{"d_model": 768, "norm": "layernorm", "norm_eps": 1e-06, "tie_embeddings": true, "extras": ["capped logits"], "schedule": "wsd", "final_lr_fraction": 0.05, "batch_tokens": 65536, "steps": 13837}
Each number is 500 + 50 x the weight over its row's rms, rounded and kept within 0 to 999. Layers, rows and columns count from 0. Numbers have three digits each. The size before them is the row's rms in percent of the matrix's.

# layer 5 attention key, 768x768, rms 0.0342, rows 612-628, columns 0-191
095:457549486499506451512463492563571464436540497563500432431570442538475566551533518549450485568532549518493575574501482403476482540519538453479523584501505473516459522451495481556517479503473515567507527540509590513526584533465426530443457564525506467421387492489500516577564513416484559453489580541480458528486487442482499467449564494516532581523562432508485471558550516502540475536509474475501510530466580520576519524522464474502459582501539437485510579484530467490460514510519528501510491449499544449483509452589534461458488555441490533430446432542484512490572597575457510536
098:517487511522585447568510443482476499401448479454453515425536543592509586577412464489513519423525494520401447500546389513536524497479395539498483457495416518528504519525503521511547430518466427491379513499470554575568479419499457455530394531484456529401454467471632502454479351504527494575516529441539495523530515500442482443562578474461477542450479510553505513486469478455466522571476548628399505564438504544555590433524396431539520537440434530524503558448458525571592451499459540488599486437577599552443512513486524557488570505563513487415400467413412498538540460514509488488
093:468465441532541517522507489462441472512425496555519420521463457469539511572509573520496492530532434535486504483531470550429490541529456536563565490460500480532506399510474469437508536544519541513437508462478518521500424465459490430508490595529545444539543501483429489538469481564468487506500494463430563549442505471442555531417489624617468510490406536520540490508588513453535569537478586530417460531496509525614486450488367460532515559542588390549519574515506491598487520588446508428548534474579477485502553559518452517496464591587515392401599564472500473483477469516426426498
092:588488466460443483522536480467547641550475502594540514434577486507382534556461555609447540537555563498492474555512633568614581523517504471512524524490476580442504530544457456456522386538420499505513497439462573417527542478576455636554458520473582530538474450577547476522522577483442547565412578513551516463499497499462472449438630510516488449589569397594508501489525462628496533498543406592609465459462439536441605622497506498490524448495470539449499525586541471491561474473446452593580547460521487509538512477523480543524506515402588480459499544516490468497523545478525558459
092:472434502416540568551452462444445459473507506534534441489545408520502588480507507505519513533542532476526513468456512587479427582536393465483493506503522454479488482528590495553535491557482437588503541469413473522460526479510505488447585523475528485416459509483421527605504482530538494477397509433500523425553528545484451503416410459481433574490479446572603443544472555510576561483543442431558379569469446541476518371522488426507501499342425532531474482452491507478471485499512521559413513540464485481405489570573452407503517431531493526443528466489420530475468484580583379491
096:529517441497472459536410543479465538514464451504472541520475528441415559614518571528457601526514562534544564517553483546575507462587432521483520480451493536571507577502489542588453490461438491380477457538448545509480455382556571478512384498537516443498426488590472462491541501525403489488572407503528503557522567476486507498510523451582444451486462494551564470546454540415610438534427491526543509527442524485473493554536509495476433487499567459486486667580516431529449423487583587447487515478428528494383545461520575525513440480589546551544568539461488596508519505507566622497
093:524462472451537427437498448485530530463544473519535490541394550510513482460620433526500526499508562619478493597452484536533485497466542507448467446494503540533481529562469521469527460564474453416463471510554491467515444536553401408476461514525518445532487491571460580503476496579460483427504475487482465428461510578527563510504497514459511446464537462553522507555533519573519503520590494487442489490454500459498448475468428498493525499450378448541394447551557567498557516469429536488517622512519579532441509468510484447538501574482483536577438467562475511554502520557502407473
093:510482475527525521488514527442453559475515500572490568455488390505461519426461535449408431469490465538514501522510456554529476511457427483442548493506343488558486389486445479475526480568504470418529533546490521502551446530527593567529442536370461447475516439418527468521446541479526585520395496548519465542454556471470501493454514469438495496548547419498518532571521476480472594523480624483523626529554545470414507545532481439549565409599490460425538435529491531446537583482555515527413470486551452452501587561497600503432532414503533448581399524538500457548517480478470505530
092:563455473495553527544523542511510401526485508499467462489517446446450466444403517533508446436516458455524462501494495542510470519582472537524548528516438451463562480557491507493508464546433491488471496591497548502521494452450512461470476539539449467512465551526505546508481477512432514499457526442517522461582468552431480516455507455487421545528570457561548486476492544497576563381502419539543435553521518498523511446439432519518454526558507531589541526536534438593498574595516544529524493517505463506588530517471519497416384516574531439470535485502442487482416507516491628496
092:468577630445461442466553510436448506512484451442506464409405431523558492619493453481536473494474391566479560534639491506495569506381475534555472517491452508427494387494433472461583524483474559425525431464527491428516484498443492420477401468454538507539451521482464516455456384482507540512466477520565485531384458451593545511492463516447574437488564523406492507498511435540451522460481487500442419433558512497445470471462550523402531349545420502485532549571456471517564455433522477410558462516433523498519547475530636504476533569655543419518476413573483503539462474515415540544
098:528482551512547406475480493623489539534589530423525557516494446549526533408461537569407406492492503493548559486541549497468538571436510550511529505505536373422524494558522501481493543501492458540490471519385466451473552502490528551464484528477440445465493488540484586470564510518529560534487475540512554589507463454522456537472429567490492504464589517402420463480551518533378527502421476524442541563561504495464616619530462453528503509536437413332527438400467589404531620535422405578513460469522418479491558482548594527509565530468470485493502633508464495475497469493471529522
099:487493548445484554465499415497529507435424488478522518524446496485554504436540539396450504411517533503535474484475487490435466424371576588542462536470470466585570407544506525450496486522497540557522561526497552430496535477503621424474462400458477518525522520529539446397540579478481470511542513611541473531420433500543491493372345522626396489499431540526473594487521596570433474576489517499461505482507578491554533568537471537592467545560494474534438464611480580440532560563534550515570519482496460556421499481542488537547442520502558537611525520544514492452466462497485559460
095:563573425514528520416470448456577402488574401586543454514520432448512538564551457483454490541506539476496543539436521472491430533542573563483492530513450504530552444515494541550498512553533525473539452520497524440454435482394477488495526501508502506536497555489449578375580516477494461500528484459568434536510542556495593485596591495615517423442529462521434456518560492491538501494560514506572400461454592433540503439551423548463525553342566486503506539561578576522467433502459551501467538539507516628442506561498467459490544447516488524421405441499519504546455547410416483447
095:472499563477531497548415503440521504527494441591431337575533558461469585548552496499519595575445500518492546489493467499535450526554549477522503520476510554430537495368562474530507524470569477535502505432498366574443538485494355452489458525484579542491475480473504505563559447531538526485511550438494445431478430556520525494513474517435542590445465476520518552459513551499562560533507389559479413476516605517490451478509392550506493454344595543511481514536513516528374472559439514417503428560484535489515497448626469508446528511445427558462483502455492498467459481423515399551
097:551491550515510562395478451470557546549512590533512485549521496519479478551501560483494498507513504490545545510582532491552478541392510610458447534494452596540518510504514441402559496452628518553539463537535511538498536501515484483477526468535531477526536449483470548481514482492490581487514491610544541520549462505414601463507482467485437522501442561479477464563531499524542477488451480509551492425474530517576535490499470506446558470629457432506511441596472471441519420456534489571494484499548548498465547506579493518504513546559507500576506432580617483453495530469518541411
097:423542533565555415533479514509543556506546550602522514561580478458499446472454502491463448533467515503469413437523448443504527481525499458621472458412489419502504485438430521454475450516464438501648577515513464564491432419559560506430491502460582515518426410501482589489468512503523483486450524531433506427548513510480540540522390568493523566413441521508502554497485476568509354552550543563524567379533624639502565495535508408556537510463552517531512451476547516474490510481577513490487511518496433470508535475461442526464518480481537496425581545518415559451548504476521506429
090:474530438480486416549415469445546525478499528438491452462512522535413584562525458475587580553576513483470524509498524432466487552501559463517383396592459546535435447550495484513540560462482510491557551536525504488469560468462425468561464439606559565507533504478533452503495433542574511552497534566511479468471485518460525578523480494503492510552479422487447457476477518494465553386556455548520508518510580464459450457532458482565510531457550500557491566521501501499530535505429473483491395531595496537456538509560506487531410508472372455530573453545515522485555461441512499580
# layer 5 attention query, 768x768, rms 0.0348, rows 613-629, columns 0-191
098:554518573511497473582536495476442558439478557573497526496433498536494569539441479518487593444591456537512601465571442533472480486580539475427504416487547451494480539501523485558531463520465419507429547550412486517511571467451512468534541501469513491411462526401473481511449458587435485546485569452456462588547573530502579491510511503455414468531519477553563483491431479435498580578503488490473483590546538519528471506482490511518559603534512495469465465518416540480541446518482474485623517542522508449412574531454504614507620526461560392439493560481479505529506484548442531466
094:528429428464562383591524405543518480417492515472615536524479504479540534492491538508507559517508484424493518439451479508503530484457467546504539520475444565501549456444470508505539486531568457559557525381581487537393490506417432443421524491532443561490524449542406539483433478384563483582495528472469542565548582496526484477508560458546483526533467609497516476529545456470547456636500523429517386678470497538400566558438464435489549499551480462536491456489438473520403506552468412450533487526579484404491507473386475480532472518527539428550565468558427440506474482502474414489
090:530500549520496463455518452423477605437480529538505465427539393530419468487437519525475485510480463519494435515539565508535537507525540490481579524532450573507430559517488446435547441492452345462526534385496451518497561440583484538559502541509539513511487388440397539473508614500603477475469519580555505480510446454484439496430525498491514472487533488559476535501497517565489523421585524462605537459462531547496644531582521491427509475475492521484578536516583493551504446481454506417566510585465553554508530420554456544477511496451539564503478572471452623537493575528511560521
093:487446500449539596561426445386523494515530486525507459375481506517527529510466561557530462596531525522563482510548491511458447531466504465547541496440492421528579467568406504468552596544478493600613473490467608494481490527542472507402573560442500523462424510510447552445483488490481503497518520432426507462462529535627518485406432418443399505539512468575483374548437431502551495558477538485506480635415542470459603470533502490510443499517413606361502473482499502541483459492485406585511512578492446518463460476516523522531464454480468519496556411449461508478537523534443542527
094:585550567428431488590542513503504527463500481549452497552432533428490427583426546409523493468538491577520434539519525505582549493520466523518455429458496493477499500490590432557499465489476473456539525470506515554500473382530533530480543551463532495465458503531540548495532568456423410526523472484478499514532510469557524593465494397598468443502475480483520548500530531373507434482504465519517540566457516551481516486532485535452545463518555528551472397423456479538505412481503439518440452455488548485469476378529517536461504604581520506462508565503578618523525448550517549515
091:489445486450470486513439438437481512447535511510505523498429607443520442539464383536491428470487486494464464516500499551534532552433505532435555487480484633507408519437551558399554519475568521428534482443671569501572460558446473429560518431485526489448571525549467552483507534480530454532562434390478539475474422501454577487527444417515502521454535441544443456481454502559568475476576497504481418546437478398533466486478560519538538426564458395535475432590480598549481550514516460494353492474536451532486465518524586542468505547490452559530437543512447522533405435558512503569
092:548427482468575497452485481511506479490436528580487527530479533516492556426516493436373491457445476490563491468426486554482480529489449446483516464438406497497538372489582486441490450525504560462508515520458506427459454529516465449512478538379467424559502500495465569507467417439582562524492517512461485435504429514544523511542506528474545499505465415518499536519502388537494551530492548582493543541558486423466455454561508546579552410516470490521489439506381511514509605485514576504528503491535495465524591544539513452530485486541480478569561524440474469508494457522430438507
090:455435591541534506555574530435482499507539435520529506491448506467487414440461507596568530483446484549469555423513415496552537504521499458524520466522471477451579527567385447517408466545459451494447563529479492386461497485486478541562440515475447591560465607523466553511496498449422435552430514447468398457522525439520417549454493478443508480528551446556556510567473567534536500456473527461607515502500552508569519473445468519485486659631445497551506469515449452572404535587516565475445519497494505481533524500537453451511520490503581490455499437551551508501518454574594561434
094:564488631376459481489554454459416602491497509418514576438370407449408590519507485405507465464409485517400564498516565524535536449486412564590586588477501476487436466466507499492485529436529514553502456472517464448445585385384390419394405432505512428440524557506423529499467482544509446504461483587544409535459513502530489567481554540566541547486494493513506524500513430518479568485448457495445500455493482474522462505436470471489446422538439484461570489539557558537547510487479556475584446508499506459498507445520510388518546581562514488527502463443534542467371502442572493456
097:591488520449504434476469463614495518585462412454558471582534502550560522510444482661421511519511473500491571525437496541504531605460579439502517485456525451429504490470513530495455449573536565570516469486436526449533506483453574494420598570448433486429455553493517424491504464494481534503524491484505525511495518432519470536497525605472486488504457513497486494471468411550385560525481523497611528450627523480474576491522426537443534485503461397420556492501481581394557475508488506616494402528492460545464522402539544487481494551511506477509509571528480574451476399526585494445
099:467526449484535475567472459534434524511485443572560494510492585505544489543448445517479459455542420538513481493490524497464522489519485514563527516452447442503527491551529531461540524580529503489466584542506517470543527536477515489448474507555468583476517582469539534414530524446454409502529508513561502485458552513538487502489469501546421505500489544487508555567531510531488532510555540508508556553515493519566391573483501511539524560549401462511586445545510495418571525560475487536502441471472520445426407511520423565555514491422621556558528529571476466535516455594426520518
095:480510437605394515575552588501535452472525488555496485559524538380508432495523464552501503535524503558493418523517545525446464535531480470414543490656488530531480478432524421535442547439440432530479444430452506508471467456467567538492591460526568510466513367490483532416490563439436464443454548510562476529492651470537522500564454535576473474366496502523479598566516578445443549487513536430446460432504544458462458497572437497454536533467462513560513454509496462530500448489526526479561494532473441512471465565429428500476604421494434536505408489392496515557455549398370458551
090:482506577502523415521494389391583487470517525465455516593504509452465483486565547496536400563419542539478548422528548460568502411440459576485566528495496538416535508448457612543463585465463453589471533477474467479460597467563567532493367464446523553454432450516521485665516564484543439457505545436475537469495506490465462449500525464532476461527522521541586546496495504438530539503521503478457420534407433550444564477367580466448476408394495511420449494443539534430549435434522392480514485513543451554476408395444530495531479531585522502436513544516516468463429589466531517600
095:542566467537443524484547420435455525512527547542525510521475513560482472471484533454424536558431518459494548519511557555551424560511519504449600419519401514511498506508571413390580437459589489525446454524489436497486458511528455483460588527599548470417593488543468595451573485585545494432534521529617513430529508517489494565531476529488536425504524472436457526542571508545533503481521447480490457498508422533543421554510561487521481457589460470536502510613484554494580474513524548531488513439367613504433513511552475476494388496526500444502536490577531549476473434462451499388
097:378448520544497521572437550500513628567508548506431507439616544484471435452473506509478526402510477540521474464583483443513554547592534444552516450384476497469585631512432487468491483521477470437528498478476443505452434496477543519468524521455552491471490476495547504502395506529526567494561563516512561452562508515498551491509539493482466430433483487472484442518506504590504447485478515605400575522518581442482527469511462539561523510459524470489480564467583460477403493497478557513538558524575493498589568516480610541373594421531487598370596482485486519439521449439548489469
089:398472487574436450510501414466540507413429477532600492540490537464491567549536503493515505560550510454506489477430484545475469534483405551519577547561489502556457421514488482586380501461496404527469460502644454388551490516422484364564492571600498559566564432439509583538554549569473410535486373478457450564423569551440471486559518494537514449564376495507504453534527515486469529477557625447466472469475492527537533615468492423545543542445560512512601549523424557622546560506494488525448465478548468512498558566464560528567462487524433426508528502569547468520575521475520477510
092:513490531555516464570493580444447599464526524456475497454601576476454533577454434541476534469550535583401497514525483512477539489546479425494513539519546482524468536466558554540471519522457454521516525470473498516483474519534550474487523551404501479468502480448520512523438456412516462479536461575543526484549487411508528471493341452508441491439555450459523475501558434556383495444484361518444568501498607433573495488482518545487435526535473510516456543524522544530482528543544436564556519503454516528464504410467484485480517577383536586474529509552523527490437462489436528550